python train.py --n_layer=19 --d_model=384 --n_kv_head=6 --activation="gelu" --attn_scale=0.125 --tie_embeddings=true --extras=["capped logits"] --beta2=0.99 --lr_head=0.00891 --decay_fraction=0.709
Each number is 128 + 32 x the weight over its row's rms, rounded and kept within 0 to 255. Layers, rows and columns count from 0. The size above them is the row's rms in percent of the matrix's.

# layer 2 attention value, 384x384, rms 0.0411, rows 247-318, columns 192-287
size [113  74  98  78  81  68  80  89  87  94  96  83 124  83 100 103 110  99 105 112 104  94 101  99  89  85 100  98 117  87  89  94  90 102  88  97 118 104  93  96 105  93 114  91  92 108  82  95  87  73  85 114  79 103  94 104 104  96 107  80 110 111  90  77  86  90  92  96  97  83  96 125]
[[ 93 110 140 101 159  88  84 146 111 150 157 131  96 111 127 125 139  73  95 140 125 130 100  87  87  79 105  67 147 121 164 128 118 162 104 165 129  85 107 103  71 113 149 138 197 108 137 180 117  85  69  86 114 125 116  64 166 119 133 102 142 144  98 120 149 109 128 117 150 122  92 133 125 117 123 123 132 125 182  80 190  64 119 172 146 106 158 185 111 183 141 156 194 144 157 204]
 [136 106 197 152 143 143 143 102  68 113 138  98 178  47 161  94 126 152 155 142 140  55 149 100 117 205 110 156  90 140  85 113 165 167  97  90 153 122 146 125 105 131 144 145 146 128 116 221 104  84 116 147 100 145 145 114 158 100  66 117 126 115 142 175  93  91 110 164 140  96 107 134 223 141 189 135 148 109 158 198 111 115 149 127 123 158 169 174 129 104 121  71 142 159 106  60]
 [135 145 136  87 179 114 137 143 113 158  92 104 142 134  85 198 130 199 129 147 125 122  85 106 166 191 108 114  95 145 151  97  96 133  98 165 166  81 133  98  97 126  76 136 139  83 127 151 199 126 119 141 154 125 149  92 169  94  98 135 109  98 106 158 126 127 193  87 170 146 163 143 121 155  61 131 123 129 140 200 114  87 113 124 111 130 103 115 144  79 140 152 121  57 149 130]
 [150 133 116 144 169 164 110 154 157 155 115 182 113  94 155 157 170 126  88 152 119 116  87 186 153 139 114 115 150  94 192 138 113 112 116 105 136 154 113 126 112 117 121 127 121 105 121  74 145 166 127  81 140 133 113 100  28 150 172 132 103 110  97  83 138 140 106  30  88 139 173 152  97 127 147 139 113 125 156 152 143 147 133 108  94 138 105 129 192 113 160 177 115 108  98 155]
 [ 94 164 164 124 108 150 183 118 108 120 118 148 149 129 128  92  95  59 125 116  96 178 191 157 138 170 114  99 133 160  85 146 141 113 179 166 156 176 171 160 146 183  78 165 129 167 171 112 141 165 166 154 142 141 205 193 180  59 154 142 138 123 130 140  77 107 104 137 160 171 155 112  99 136 139 116 131 154  34 138  99 100 123  85 130 124 128 101  68 146 121 102 106 154 119  75]
 [167 129 133 126  81 151 124 162 190 135 126 115 155 122 181 154 118 178 111 133 167 111  90 140 105 113 102 119 153 101 138 126 118 153  78 141 184 199 128 121 104 136 160 154 125 110 111  53  92 111  99 108 111 117  47 183  91 119 200 117 146 141 154 114 113 144  78 119  83 131 129 111 127 112 163 113 135 126 182 137 117 106 106  83 121 137  91 123  92 174 132 198 144 146 142 169]
 [115 103 109 124 195 130 175 128 137 134 126 144 146 125  83 121 164 179 149 119 104 124  92 119 201 172 154 143 134 128 109 121 142 132 138 138 121 135 119 125 126  92  62 135 171 151 129 102 129 143 113 102 167 124 122 168 211 133 123  98 127 171 132 160 101 157 135  86 152 153 239  77 206 141  98 147 163 115  83 171 210  96  85  86 105 113 103 132 102 134 127 159 111 153 109 152]
 [157 151 112 120 104 102 118 145 132 181 134 138 146 119 114 207 173 187 146 136 132 149 147 123 145 168 139 169 126 173  92 130  97 139  96  78 193  99 102 105  76  99 132 155 103 119 114 211 157 125  82 158 176 113  94 125 196  59  75 121 138 143 132 126 102 123 132 119 147 133 153 106 131 121  92 124  67 142 191 202  41 108 112  93 143 175  69  90 124  88 118  84 120  29 139 150]
 [ 99 148 169 122 111 165  78 137 101 100 159  93 143 132  86 110 117  79 169 136 110 152 206  92 105  94 166 121 148 148  81 148 141 102 165 143  81 120 156 120 127 136 132 147 167 169 131 210 122 118  82 144 116 160 111  96 176 129 116  88 137 143  59  92 170 114 192 138 167 128 149 131  99 141 135 114 119  77  87  67 197 124 160  88 125  90 136 139 139 135 179  82 138 117  93 148]
 [204 168  66 140 134 157 128 122 143 154 120  96 143  50 190 117 203 178 136 134  76 115 183 129 125 126 109 160 129 125 132 132  92 148 177 149 104 165 114 152 111 118 106 100 175 133 151  94  94 156 110 137 122 144  96 124  67 120 125 161 140 108 124 139  91 125 111  21 184 151 127 115  40 123 116 157  90 128 161 156 117 189 108 181 189 117 113 119 105  89  97  87 157  76 126  77]
 [122  76 160 177 119 183 141  86 151 122 102 116 158 139  95 110 100 105 138 152 161 124 139 165 142 153 148  71 164 111 121  99 113 162  93 126 139 149 113 111 138 149 160 100  78 144 140  59 115 145 160 144 128 156 117 179 148 105  91 153 111 124 115 130 164 116 164  78 116 125  73 131 156 143 134  89 115 199 163 158  77 134 111 133  74  82 144 125 208 140 126 105 102  83 186 141]
 [ 99 145  67  91 131 154 134 130 128 142 119  59 123 214  69 172 125  97 106 143 109  95 119 125 134  94 115 122 169 181 102 112 136 114  93 117 145 151 134 164 151 108 130 119 169 161 135 155 130 114 141 127 160 137 127 102 139 171 133  56 145 148  98  62  66 129 179 135 127 143 115  91 153 124  66 144 125 112 160 109 104 121 157 138 132 187  97 122 110 193 125 155  69  81 142 162]
 [133 139  99 137 136 164 137 102 118 122 170 118 117 164 137 167 119  92 142 138 142 131  74 139 101 135 129 112 115 127  88 150 172 199 113 111 105  77 131  85 135 138 165 188 115 149 143 153 126 112 123 120 127 143  71  71 125  82  97 186 132 125 130 105 185 101 174 153 145 133 143  98 157 110 158 130  88 162 158  64 149 132 148  99 111 139  96  81 155 178  97 138  97  94 157 199]
 [194 132 119  93 132 141 134 122  98 140 146  88 141 119  98 134 139 109 116 141 175 165 160 109 141 131  94 155 133 144 111 143  99 152 174 103 124 145  85 137  93 151 204 110 141 128  86 166 133 143 138 151 180 150  56 111  75 160 165 171 145 144 116 146 173 130 185 157 151 120  80 192  89  94  99 148 129 142 183  96 127  84 137 156 143 171  84 147 107  91 120  94 110 117 142 182]
 [132 137 170 127 120 152 103 131 156 112 101  81 168 143 113 190 104 132 135 130 184 133 151 149 102 192  82  91 143 142 108 102 130 192  80  88 136 105 110 109 122 144 170 131  70 134 146 110 163  98 145 134 139 150 136 146 158 101 151 118 111 168 157 100  91 144 135 113 129 170 135 106  43 146 111 137 138 135 137 162 151  73  79  92 122  89 135 112  77 170 137  99  79 130 163 139]
 [121 136 133 142 118 109 102 137 126 118 156  90 146  96 102 209 172 151 141 109 120 132 195 106 106 100 152 137 117 175 121 138 130  83 189  70 143 111 143 142  88 168 132  72  88 126 125 153 121  89 108 130 142 104 151 109  92 155 155 142 115 147 113 155  70 154 138 108 139 112  74 135 135 131  61 149 167 128 123 148 118 121 112 145 180 132  71 118  91 161 152 103 120 125 126  64]
 [136 129 137  66 111 144 142 133  67 105 124 132 164  90 159  87 176 114 202 108 117 132 155 130 123 164 120 118 105 120 138 174 109 161 163  83 119 173  83 108 141 157  98 120 112 135 114 115 143 160  99 111 145 112  67 125  68 102 141 183 117  93 111 175 138 115 107 125 135 123 146 168 106 109 101 155 119 165 148 109 113 173 190 119 141 142  97 108 184 135 119 103 155  47 140 157]
 [162 124 144  65 117 124 175 178 101 122 132 156 115 150 155  41 174 144 155 129 109 157 164 113 102 164 134 168 109 147  85 138 136 165 155  64  94 123 100 152  82 159 105 128  78 153 129 118 121 140 124 100 113 116  99 155 159 128 120  85 135  67 173 149  85 118 147 132 139 138 131 151  99 112  29 130 120 145 137  82 100 141 103 145 113 134  50 112 164  57 115  55 119  95  98 154]
 [191 143 128  90  93 160 123 148 124 191 100  64 107  89 117 153 161 142 138  98 167 106 151 112 105 160 118 102 160 172  72 141  87 181 133 101 138  79  29 132  85 130 111  90  95 135 130 135 164  95 115 166  76 135 101 142 116  92 109 151 133 101 149 101 161 113 129  98 163 108  99 110 148 117 133 148  74 142 193 129 113 154  77 133 100 156 114  96 120 123 114 123 123  85 135 175]
 [138 112 119 102  82 132 119 138  97 109 163 157 157 146  89 171 100 128 168 131 128 110 132  96 180 151 133  73 179  70 127 127  96 147  98 136 169 138 134  97 124 111 129  41  72 117 156 105 141  69 140 129 182 132 139  57  74  96 201 138 111 132 141 134 115 104 151 119 120 114 100 150  92 135 104 137 126  99 129 134 119  93 148 140 125 105  81 129 137 182 165 130 139  93 141 119]
 [153  99 184 165 142 148 111 136 123 131 121 186 144 144  71 102  96 131 128 144 130 112 150 138 157 211 110 110 141 152 124 140  96 126 107 136 130 181  83 124  89  94  77 147  90 119 125  98 182 116 143 113 140 127  83 190 153 158 106 163 108  77 104 108 187 150 111 122 107 144 102 118 105 147 197 124  87  60 120 140  96 127 148 124  80 129 116 121 128 111 123 124 163 136 127 154]
 [107 157 104 121 102 143 133 196  66 134 134 105 132 114 113  64 134 162 181 117 117 118 203 101 124 102 202  96 120 130 116 147 175 124 139  85 107 142 123 130 112 134  65 140 175 142 116 136 115 177  84 149 111 111 110 125  75  99 150 122 145  93 112 154 125 144  99  78 142 111 158 157 171 104 130 111 109 171 130 135 100 180 123  96 159 115 119 109 161 110 138 109 144 156  91 123]
 [138 156  75 134 146  99 128  80 174 114 116 152 142 119 182 163 103  93  89 153 110 147   1 154  79 109 101 185 172  73 158  93 148 119 148 129 132 158 165 111 145 103 173 102 114 124 142 145 132 140 165  85 171 116 121  57  47 127 116 141 138 179 145 139 139 113  94 179 118 152 144  74  96 154 129 135 176 120 137 121 215 123 150 112 150 150 183 111  88 174 170 146 117  88 143  52]
 [130 126 165  93 124 110 113 115 146 104  86 115 138 137 159 152 146 128 123 110 145 157  90 132 119 126  92 131  95 147 124 134 150 140 164 145  84  97 115 100 180 134 145 122 100 153 115 163 112 121  99 104 164 113 157 122 158 125 132 108 103 209 110 107 145 162 135 126 114 120 168 123 138 157  38 116 164 138 118  81 164 168  78 136 165 149 184 152 147 150 171  88 108 113 133  86]
 [123 117 127 104 150 128 166 167  77 131 119 142 102  69 128  96 182 146 120 134 100 144 176 147 135 163 101 174 132 161  84 114 140 217 140 111  93 126  74 128 109 176 137 169 120 128 140 120 118 101 100 133 140 110  56 184 124 149 113 161 145 125 167 184 137 144 145 103 141 186 113 136 125 121 113 161 133 152 181  88 108 197  89 143 119 169  86 128 143  43  63  93 105 152 142 119]
 [119 139 129  64 117 104 137 123 143  98  85  69 155  76  87 117 112  99 163 114 132 149 123 163 167 153 103 135 182 118 108 105 132 172 113 132 136  92 108 135 134 122 142  53 129  96 141 139 140 125 123 148 149 111  66  94  86 120 165 130 120 153 153 208 128 126 124 109 137  96 124 135 168 102 118 110 125 165 145 128 152 127 116 203 115 140 231 134 172 126 159  14 104 107 108  90]
 [ 88 103  62 162 110  86 158 111 164 146 141 155 145 176  69 175  98 147 112 139 107 151 168 118 189  88 136  94 158  55  77  75 170 128  78 158 139 100 157  99  93 134 142 133 150 110 161 133 154  51 151 133 143 137 109 122 178 106 113 142 126 104 117  83 126 130 200 167 128  96  87  95 126 177 151 125 111 112 135 126  59 109 114 115 143 127  63 118 101 166  99 161 123 205 129 143]
 [128 124 120  66 120 105 156 113  66 157 164 127 122 176 126 118 155  90 136 147 131 116  79 113 112 147 155 173  91 156 133 125 167 187 218  75 134 164 115 153 102 167 140 205 140 135 140 175 133 160 126  90 115  93 108  95 135 140  89 144 134 153 189 113 156 144 118 198 123 137 117 144 152  93 210 109 139 145 158  70 119 142 149 104 100 198 124 139 127 124  82 143 128 125 114 123]
 [168 141  82 135 173 180 138 102 122 158 163 129 118 133  55 172 170  96  92 131 112 125 107 114  85 163 122  67 130 118 167 198  90  97 172 126 105 153  98 136 155 126 129 185 110 165 132 177  90 119 169  98 136 121 153 107 120 161 135 148 122 157 114  58 159 153  92 146 105 119 147 122 130 142 124 122 100 103 131  69 108 121 122 117 140 174 122  76 142 147 143 188 111  93 170 123]
 [108 152 177  96 131 120 128 122 100  90 164 132 109 142 186 130 145 126 142 149 145 145 190 157 127 121 118  76  94 130 118 107 184 164  62  91  79  16 152 130 146 146 126 143 112 157 144 173 123  83  87 138 126 120 125 187 235 109 138 113 126 144 134  91 137  91 182 171 133 104 136  99 149 133 118 101  98 159 129 105 146 124  96  74  85  99 118 122 108 189 162 133  50 151 153 214]
 [136 126  92 108 117 137 153  78 132 151 129 104 122 131  61 177 143 118 114 104 145 108 144 104 141 125 136 125 134 148 150 148 153 127 145 146 110 104  53 151 108 124 100 114 156 120 116 137 161 132 120 143 128 135 101  60 100 149 142 172 134 151 126 157 168 118 139  85 142 106 180 127 139 120 126 136 143 183 159  97 141 126 128 142 154 148 181 123 171 131 136  79  90 151 123 108]
 [140 153  70  93 142 101 143 199 114 114  97  63 161  64 134 116 145 139 138 117 130 144 122 112 156 103 141 120 123 147 135 141 121 135 101 130  92 115 117 107 106 113 119 149 170 120 125 130 114 128 118 129 119 111 122 110  80 103 152  87 123 127 105 137 120 147 104  40 179 164 204 130 136 113  97 137 148 113 102  75 103 102  99 156 132 137 108  94 124  77 164 147 161  97 137 193]
 [154 132 132  68 163 143 107  92 148 128 176 117 110 165 126 132 178 107 158 124 130 146 153 129  98 149 106 142  45 207 118 153 137 176 195 122  60 129  97 150 108 143 127  96 123 181 116  99 154 130 108 123 128 114 107  94 162 169 139 113 122  91 123 111  89 144 151 130 120 138 105 139 126 105  83 140 120 146 138  79  54 187 121 132 157 141  81 108 134 154  94 126  82 121 144 108]
 [156 143 160 113 110 143 146 126 176 116 108  94 207 155 120 181 148 135 108 116 129 142  92 104 149 163  79 115 167 132 126  89  97 163 115 110 133  99  97 112 109  93 130 125  82 112 121 101 165  82 147 119 170 172 155 101 131 120 148 101 121 112 129 102  97 159 139 170  94 140 141 105  90 164  95 112 138  80 127 177 165  30 129 129  96 106 137 116 112 152 168 130 113  92 149  81]
 [158 105 150 162 132 172 132 160  78 119 116 156 179 101 109 126  94 124 183 142 125  95 137  93 137 175 141 161  71 102  80 106 131  90 131 193 163 139 106 118  77 106  89 181  94  66 152  56  75 104 137 118 176 138 109 161 141 153 117 146 121  76 115 133 166  99  98  98 116 137 187 152 112 126 168 106  89 126 112 142 183  79 119  84  91 103 110 118 166 113 172 123 162 178 100 109]
 [125 192 116 138 147 102 138 111 142 114 139 173 108 197 185 190 153 116  54 132 125 170  88 134 128 128  69  84 101  52  99 112 143 121 150 112 108  62 141 133 156 146 162 152 142 151 103 196 129  98 146  93  98 131 104  70 180 108 139 122 100 175 115  85 117 140 143 187 106  99 170  78 134 153 106 104 117 156 108  84 141 152  78 131 116 129 183 140 124 246 137 119 111  89 151 102]
 [108 111 139 136 156  71 138  80 155 137 101 101 124  64  77 167  87 120 197 147 112 132 119 173 182 101 109 119 175 104 157 117 173 170  77 143 141 136 158 103 163 139 161  93 139 133 149 112 119 141  85 154 117  88 114 108   6 115 114 158 111 188 118 157 168  93  41  65 127 146 116 104 150 134  87 143 137 192 183 101 144 168 130 164 136 119 133 103 158 120 156  91  72 119 154 136]
 [128 114 144 130 134  81 118 108 161  79 130 183 151 139 180 154 140  87 112 123  96 148 120 128  84 111  90 180  64 101 180 120 126  39 164 123 124 158 157 103 128  96 160 106 116 107 113 160 110 106 147  64 150 141 197 166 173 183 122 101 129 207  95  83  76 161 136 174  98 115 128 120 132 142 108 150 179  89  96 176 114  98 134 125 140 121 148 192 103 163 180 162 137  89 108  67]
 [108 121 106 116 117 175 136 143  98 107 135 174  99 133  79  87  98 140 134  91 158 113  85  89 121 153 127 107 116  82 159 138 186 124 141 154 128 153 126 141 157 124 159 158 109 126 142 120 111 148 186 186 122 124 167 131  76 100 156 128 104 114 140 105 185 121 148 164  99  95 152 157 106 135 153 119 168 128  75 114 172  80 138  54 125 136 126 113 168 120 161 115 148 159 130 165]
 [128 123 147 158 130 110 114 163 134 142 119 155  83 113 195  93 109 146 112 142 117 119 122 150 134 104 101 146 133  97 118 104  99  52  65 163 164 166 161 110 102 110 125 108 166  86 116 166 144 151 137 139 113 131 127 196 162  89 147  76 113 111 137 141  79 106 158 105 123  99 133 113 136 158 141 140 134 123 107 244 145 112  91 127 134  96 139 164  95 162 188 137 142 103 160  93]
 [135 155 158 139 145 119  67  93 139 137 156 115 113 169 105 191 157  88  86  96 141 139  88 112  39 149  61 117 107 154 111 163  74 114 160 145 126 153 124 149  92 149 150 133 117 142 119 208 125  82 160  95 134 170 217  91 209 135 123 107 134 181 104  71 127 165 153 116 126 136 113 103 105 138  84 160 142  77 142 126 106  54  78 140 154 114 138 151 129 150 122 126 168  42 155 123]
 [ 88 123  83 150  85 139 116 137  94 121 113 135 133  82  72 130 115  81 149 140 105 106 177 137 170  83 179  99 134 124 104 148 149  97 147 155 106 135 113 140  90 147 118 118 149 177 114  99  39 129 124 130 121  87 130 110  86 195 162 126 138  84 112 141 137 107  78 110 117  90 136 142 144  95 161 147 129 144 142 102 127 168 162 171 101 163 113 121 115  85 134 131 149 141  98  75]
 [ 73 146  98 170 148 120 122 121 111 132 120 122 113 106  20 121 131 107 112 131 118 105 246 132 156 142 167 102 160 166  99 143 156  88 105 137 125 140  94 164  92 138 104 110 165 156 131 103 129 114 129 160 108 123  80 149  85 166 130 135 160  65 118 105 140 101 106 112 146 158 134 114 134 132 151 129 135 134 158  81  76 151  90 151 156 108 141 132 116 132 128 109 149 180 110 154]
 [141 134 100 185 119 141 115 138 134 140 116 143 136 162 117 154 121 135 123 143  98 132  86 122 131 113 126 109 137 103  96 147  83  33 155 127 133 146 112 119  85 117  77  95 103 103 112 113  95 134 188 111 127 172 156 108 135 108 115 134 100 123 137  99 104 123 151  91  89  76 112 135 146 159 153 140 103  87 120 191 143  54 117 147  73  83 140 138 183 116 136 138 180 121 149 111]
 [110 158 119 175  79 196 111  97  64 128 157  96 123 176  79 181 151 125 175 147 141 134 146 132 126 132  95  79 125 128  73 128 121 135 173 154  80 110 106 119 120 164 128 130  86 138 119 113 108 131 124 123 112 140 125  69 120 111 158 125 144  82 152 112 135 131 138 132 131 105 127 113  83 139 128 128  95 105 147 116 164 115 130 144 138 126  98  89 192 184 160  65 108  94 154 125]
 [198 107 159 114  96 120 158 169  72 135 175 135 155 135 200  78 150 129 134 110 124 132 147 108 114 165 139 148  88 114 150 153  88 159 101 151 125 116  97 133  97 124  64 188 113 134 125 101 131  95 134 136 137 132 118 221 144 134 150  84 132 130 125  93 127 131 145 130 103 137 153 147 114 114 136 156  73 111 112 126 107 127 159  93  70 144  64  89 101 117 133 176 124 124 119 182]
 [125 120  61 148 106 151 154 104  82 156 143  92 127 175 125 130 201 101 153 157 124 141 156 148 129 126 136 199  40 142 158 136 179 143 153  74  65 147  96 110 116 117 160 198 142 120 113 115 125 163  73  96 163 129 130 164 110 169  86 127 104  90 125 147 110 136 140 136 124 144 170 126 115 118  97 123 151 153 129  76  92 160 133  99 122 160  99  88  89 116 106 173  85 123 139 146]
 [196 134 213 161  92  84 114  93 109 146 138 195 111 142 153 119 146 127 110 126 112 115 156 109 151 156 100 139  88 115 135 141  53 163 140 185 156 122 112 145  76  98 116 121 100 130 111 148 151  96 176 160 134 179  86 173 208 123  96 186 115 151 129 107 169 120 130 155 124  96  42 165 114 133 192 130  41 109 135 191 111 147 120 126  85 108 147 130 134  97 125 123 168  97 146 175]
 [114 110 133  98 158 127 125 114 192 123 161  76 107 173 121 166 111 134 100 136 116 121 151 112 111  83 141  52 206 144  88 104 125 128  86  90 106  94 151 126 103 190 147 115 136 146 119 127 145  72 140 141 110 142  99 134 189 125 119  95 125 124 127 128  83 125 170 159 137 160 118  96 119 153  43 100 120 182 175 128  94  95 107 150 114 129  89 152 145 130  83 112 125 151 132 183]
 [123  80 114 156  97 181 105 151 192 132 167  99 132 200 140 167 129 124 200 140 130 137 133 137  96 149 107 173 138 152  92 136  64 110 185 195 109 104 121  89  81 132  64 106  70 179 109  86 114 127 136 152 103 162 149 144 173 165 186 102 124  64 106 124 127 165 151 186  96 107 152 133 126 148 115 156 128  88 101  96  98  92 126 147 112  82 110 138 111 136 122 103 121  63 160 144]
 [110 152 112 156  99 168 138 158 117 112 147  77 164  96 117  59 125 146 138 144 127 132 206 148 130 149 152  93 133 128 133 147 134 169  17 147 139 144 102 134 154 105 146 142 108 139 151  95 168 145 121 167 103 161 124 203 111  96 120  77  94  56 109 100  87 133 146  76 134 151 171  97  86 141 162 169 111 131 120 148  99  92 118  68 108 132  74 103 123 133 132 174 143 132 128 171]
 [125  96 180 127 112 113 131 128 110  77 110 101 160 137 171 134 132 127 147 144 159 149 125 104 151 148  78 132 124 132 114  95  76 131 123 143 122 139 158 104 119 138 180  94  94  88 115 154 167  76 154 124 181 186 191 163 171 121 144  93 128 156 113  98 113 142 167 129 132 153 106 124  83 156  93 123 145  60 110 192 126  61 136  72 110  90  69 179  95 145 148 153  88 122 171 121]
 [151 160  69 144 131 205 130 157 141 141  93 122 154 125 133 108 105 158 150 130 115 117  47 146 115 159 112 168 110 157  62  96 200 147 134 108 177 129 115 138  98 109 105 124 122  94 181  38 135 157 123 193 120 137  81 126  64 135 110 182 139  55 163 183 137 131 144  24 133 178 116 104 100 140 169 130 119 109 126 133 129  73 106 132 111 135  89  86 140  78 141  88 157 118  89 114]
 [118 140 185 198 118 118 126  85 125 101 111 180  86 188 160 140 152 108 105 130 124 169 119 193  98 119  85 157  84 108 101 145 146  72 172 125 105 134 155 136 136 115 154 140 125 153  98 155 131 161 180  85 114 149 168 117 179 184 108 119 137 161 125  81 111 153 146 163  64  90  64 118 165 153 155 127 140 146 120 160 152 153 111 132  97 118 122 157 108 135 163  96 124  87 153  82]
 [119 157 138  99 156  54 134 119  98 124 104 168 187 103  55 124  90 139 106 147 122 102 196 127 139 139 110 110 154 139 175 123 101 159  77 123 139 140 100  91 133 124  83  46 136 139 119 154 145 136  75 110 149 127 118 134 100 126 163 144 148 137  87 133  99 115 122 102 138 107 114 146  46 121  54 146 135 102 168 121  90  92 131 118 173 113  81 138 100 138 177  95 123 166 133 171]
 [136 121 186 163 170 153 109 106 182  99 162 179  35 146 196  80 121  98  86  96 133 142 108 159  58 120  95 156  96 182 120 126 157 100 178 156 134 118 138 152 196 115 134 185 148 154 136 119 139 155 132 101  84  94 175 130 213 161  86  97 133 169 147 122 161 113 151 204  87 161 166 138 153 165 173  90 151 136 127 110 150 147 103 124 119 105 153 136  91 141 118 144  91 169 110 120]
 [ 57 172 176 101 157  42 135 141 157  98  86 131 165  71  78 148 104 163  85 126 120 151 149 156 169 112 146 129 112 133 123  99 197 119  63 105 156 115 174 121 127 109 175  95 167  80 147 164 152 115  96 119 132 122 145 185  91 169 133 146 132 135 152 127  99 127 144  82 112 155 149  79 143 133  97 136 181 142 114 150 174  72 112  63 133 133 151 134 102 104 193 102 107 164 130 118]
 [118 123 101  93 180 168 105 155 129 172 148  93  87 106 152  91 158 126 124 111 141  96  92 101  82 160 140 166 116 186 178 167 122 151 128  76 115 132 138 151 141 147 140 164 152 168 112 143 139 135 117  92 112 112 154 111 136 154  79 121 187 147 141 124 133 153 104 145 127 154  86 132 112  90 147 127 163 116 154 111 106 115 142 169 161 150 167 146 122  80 101 176 117 141 107  88]
 [138 144 106 165 140 130 140 133 185 130 109 155 117  98 143 113 102 156  64 125 115 141 176  46  93 116 116 113 101  90 129 163  72  80 118 166 137  78 134 113 121 115 112 127 114  96 118 134 128 119 126 136  77 132 121 143 170 126 171 126 140 134 105 109  64 106 144  95 129 112 159 129 105 110  84 104 142 148 143 151 103 102  73 102 173 132 122 125  82 130 144 126 152 190  93 157]
 [133 107 181 161 162 150  99 119 141 100 148 161 107 171 150  96 132 205 148 151  90 114 122 149 171 149 117 133 169 123  90  60 158 124 136  89 131 118 174 119 122 145 114  88 132 123 146  94 162  51 139 130 149 144 149  91 129  86 124 113  91 133 156 152 145 124 157 165 130  97  91 126 163 134 101 124 103  85 121 190 171  97 142 128 126 118 151 152 149 153 156  24 187 140 100  86]
 [135 102 173 121 100 101 109 128  82 129 184 186  72 206 187 103 160 100 134 118 125 133 111 115  89 115 119 130  96 111 118 123  84 159 197 137 125 102 126 152  96 176 131 151 100 135 117 193 104 135 129 128 146 161 132 138 245 124  84 146 141 116 140 106 148 104 181 231 139 101  66 135 118 109 168 120 119 143 111 150 115 133 138 104  81 131 112 172 156 155  96 162 134 118 133 134]
 [174 138 163 120 154 126  93 138 123 144 147 157  67 139 242  68 163 139 148 117 151 132 132 166  85 128 127 134  99 145  80 119  80 166 184  65 113 138 122 124 122 163 148 179 103 143 131 140 132 164 113 117  94 157 134 157 194  79  64 123 120 100 146 122 123 109 198 135 133 134  58 129 115 118 110 156  82 176 158 113  60 163 122 123 115 127 105 126 157  96  94 106 141 100 163 152]
 [122 123 126  58  96 135 117 155  99 135 129  56 140  76 136 133 121 156 150 135 165 118 175 159 184 162 143  66 129 135 132 169 138 163 135  74 121 114 115 113 130 158 111 114 134 128 146 176 150 168  88 168 130 114  81 159  80  89 122 144 144 164 136 150 201  92 129  47 168  92 121 153 130  84 127 100 109 172 150 122 165 145 158 103 114 113 163  95 152  69 145  95 110 119 122 157]
 [ 90 124  60 150 102  73 157 138 147 111 105 196 119  81 169 129  89  78 107 113 108  99  74  87  80 118 156 162 129  60 170 167 108 115 141 136 161 152 201 113 109 129 151 130 135 118 147 139  61 146 167  77 127 129 173 123 104 124 122 112 126 138 105  88 141 100  56 184  90 132 149 131 140 132 143 121 146  78 116 125 145 121 160 109 138 140 155 152 115 143 150 230 145  80 140 105]
 [157 127 153 173 131 128  88 111 129 131 126 140  83 102 157 192 127 140  76 120 142 144 212 116  90 154 116  94 137 153 179 137 102 155 123 160 132 104 111 102 123 119 139 119 131 142 119 167 155  64 128  87 114 155 163 167 200 158 154  58 145 153  96 145  69 117 129 127 142 176 113 104  79 150 131 135  90 148 131 141  96 151  90 107 183 129  69 127  64 172 143 137 117 148 142 144]
 [142 150 146 119 106 162 139 147 111 145 146  75 140 124  41 156 172 113 165 131 154  98 162 104 159 136 148  97 138 173  80 123 119 222 143 119 103  90  64 136  93 145  87 121 121 158 136 109 126  95  96 131 116 131  64  72 121 155 140 141 106 106 161  99 164 110 145 120 123 108 131 113 153  77 110 133  69 135 165  54  72 132  84 191 156 160 107  84 176 115 100  98 103 109 129 177]
 [183 141 137  92 124  98 129 124 101 173 109 117 132 158  77 134 192 140 131 134 127 124 135  99 138 105 167 113  93  90 134 113 151 180 104 176 115 142  82 134 130  92 128  94 128 106 132 169 118 173 118 167 158 152 100  94  63 100 134 185 113 138 142 141 105 155 157  52 175  69 129 128 142 122 102 111 118 146 134  91 160 147 101  97 164 127 167 115 184 123 114  71 119 104 134  98]
 [ 82  81 172 121  89  98 129 146 126  84 129 129 128 118 201  93  73 134 135 112 145 149 142 126 129  93 108 158  90 106 152 123 142  51 163 148 140 186 212 100 133 150 147 127 153  98 132 160 125 141 146 121 156 137 177 188 151 120 174  82 100 133 112 176 105 150 157 159  94 125 105 135 116 135 121 110 201  97  85 200 135 125 175 108 105 114 139 176 149 123 174 137 168 161 143  99]
 [115 109 119 145 103 119 106 101 137 107 175 117 101 144  80 175 156  74 111 129 153 174 177  96  96 118 108 134  48 119 157 165 138  62 190 131 114 175 145 136 106 131 162 131 134 158  90 145 136 146  96 102 153  93 176 103 137 143 135 111 134 180  97 120 142 145  95 125 122  96 122 128 144 128 138 128 202 150 116 119 154 141  76 120 194 153 128 218  68  87 128  92  99 140  81  33]
 [ 97  98 150  84 130 199 159 141 169 113 120 113 151 104  95 111 141 132 156 108 107 171 166 149 108 138 109  43 143 110  86 117 114 185 108 130 101  99 100 149 131 128 147 171  53 143 171 134 113 148 109 134 122 133  99 198 235 147 105  89 137  98 148 151 152 127 127 101 133 150 190 127 124 140  74 113 136 136 136 136 133  85 109 109  67  97 129 133 133  33 140 118 122  92 146 165]
 [116 129 142 124 111 109 159 140 158 167 108 108 125 103  16 166 162 130 156 110 132 100 201 109 157 173 127 125 156 155 107 132 113 160 122  77 157 152  58 150  58 146  88  92 110 124 143 102 132  65 135 174 115 154  72 126  72 115 128 155 128  87 142 148 144 117 118  88 147 120  85 128 109 131 163 149 128 120 172  78  75 128 116 126 137 135  99 110 133 106  72 136 122 170 100 144]
 [178 144 100 133 146 151 138 109 196 133 127 142 146 157  98 140 122 134  83 143 117 109  34 133  93 104 148 127 184 104  52  87 122 160  99  74 125  67 116 122 100 156 144 123 132 105 134 139 126 152 154 151  98 137  70  58 124  83  99 163 125  96 171 133  84 113 187 176 135 140 156 130 140 105 104  99 113 152 160 140 108  92 116 145  85 148 114  71 181 191 110 126 158  97 126 200]]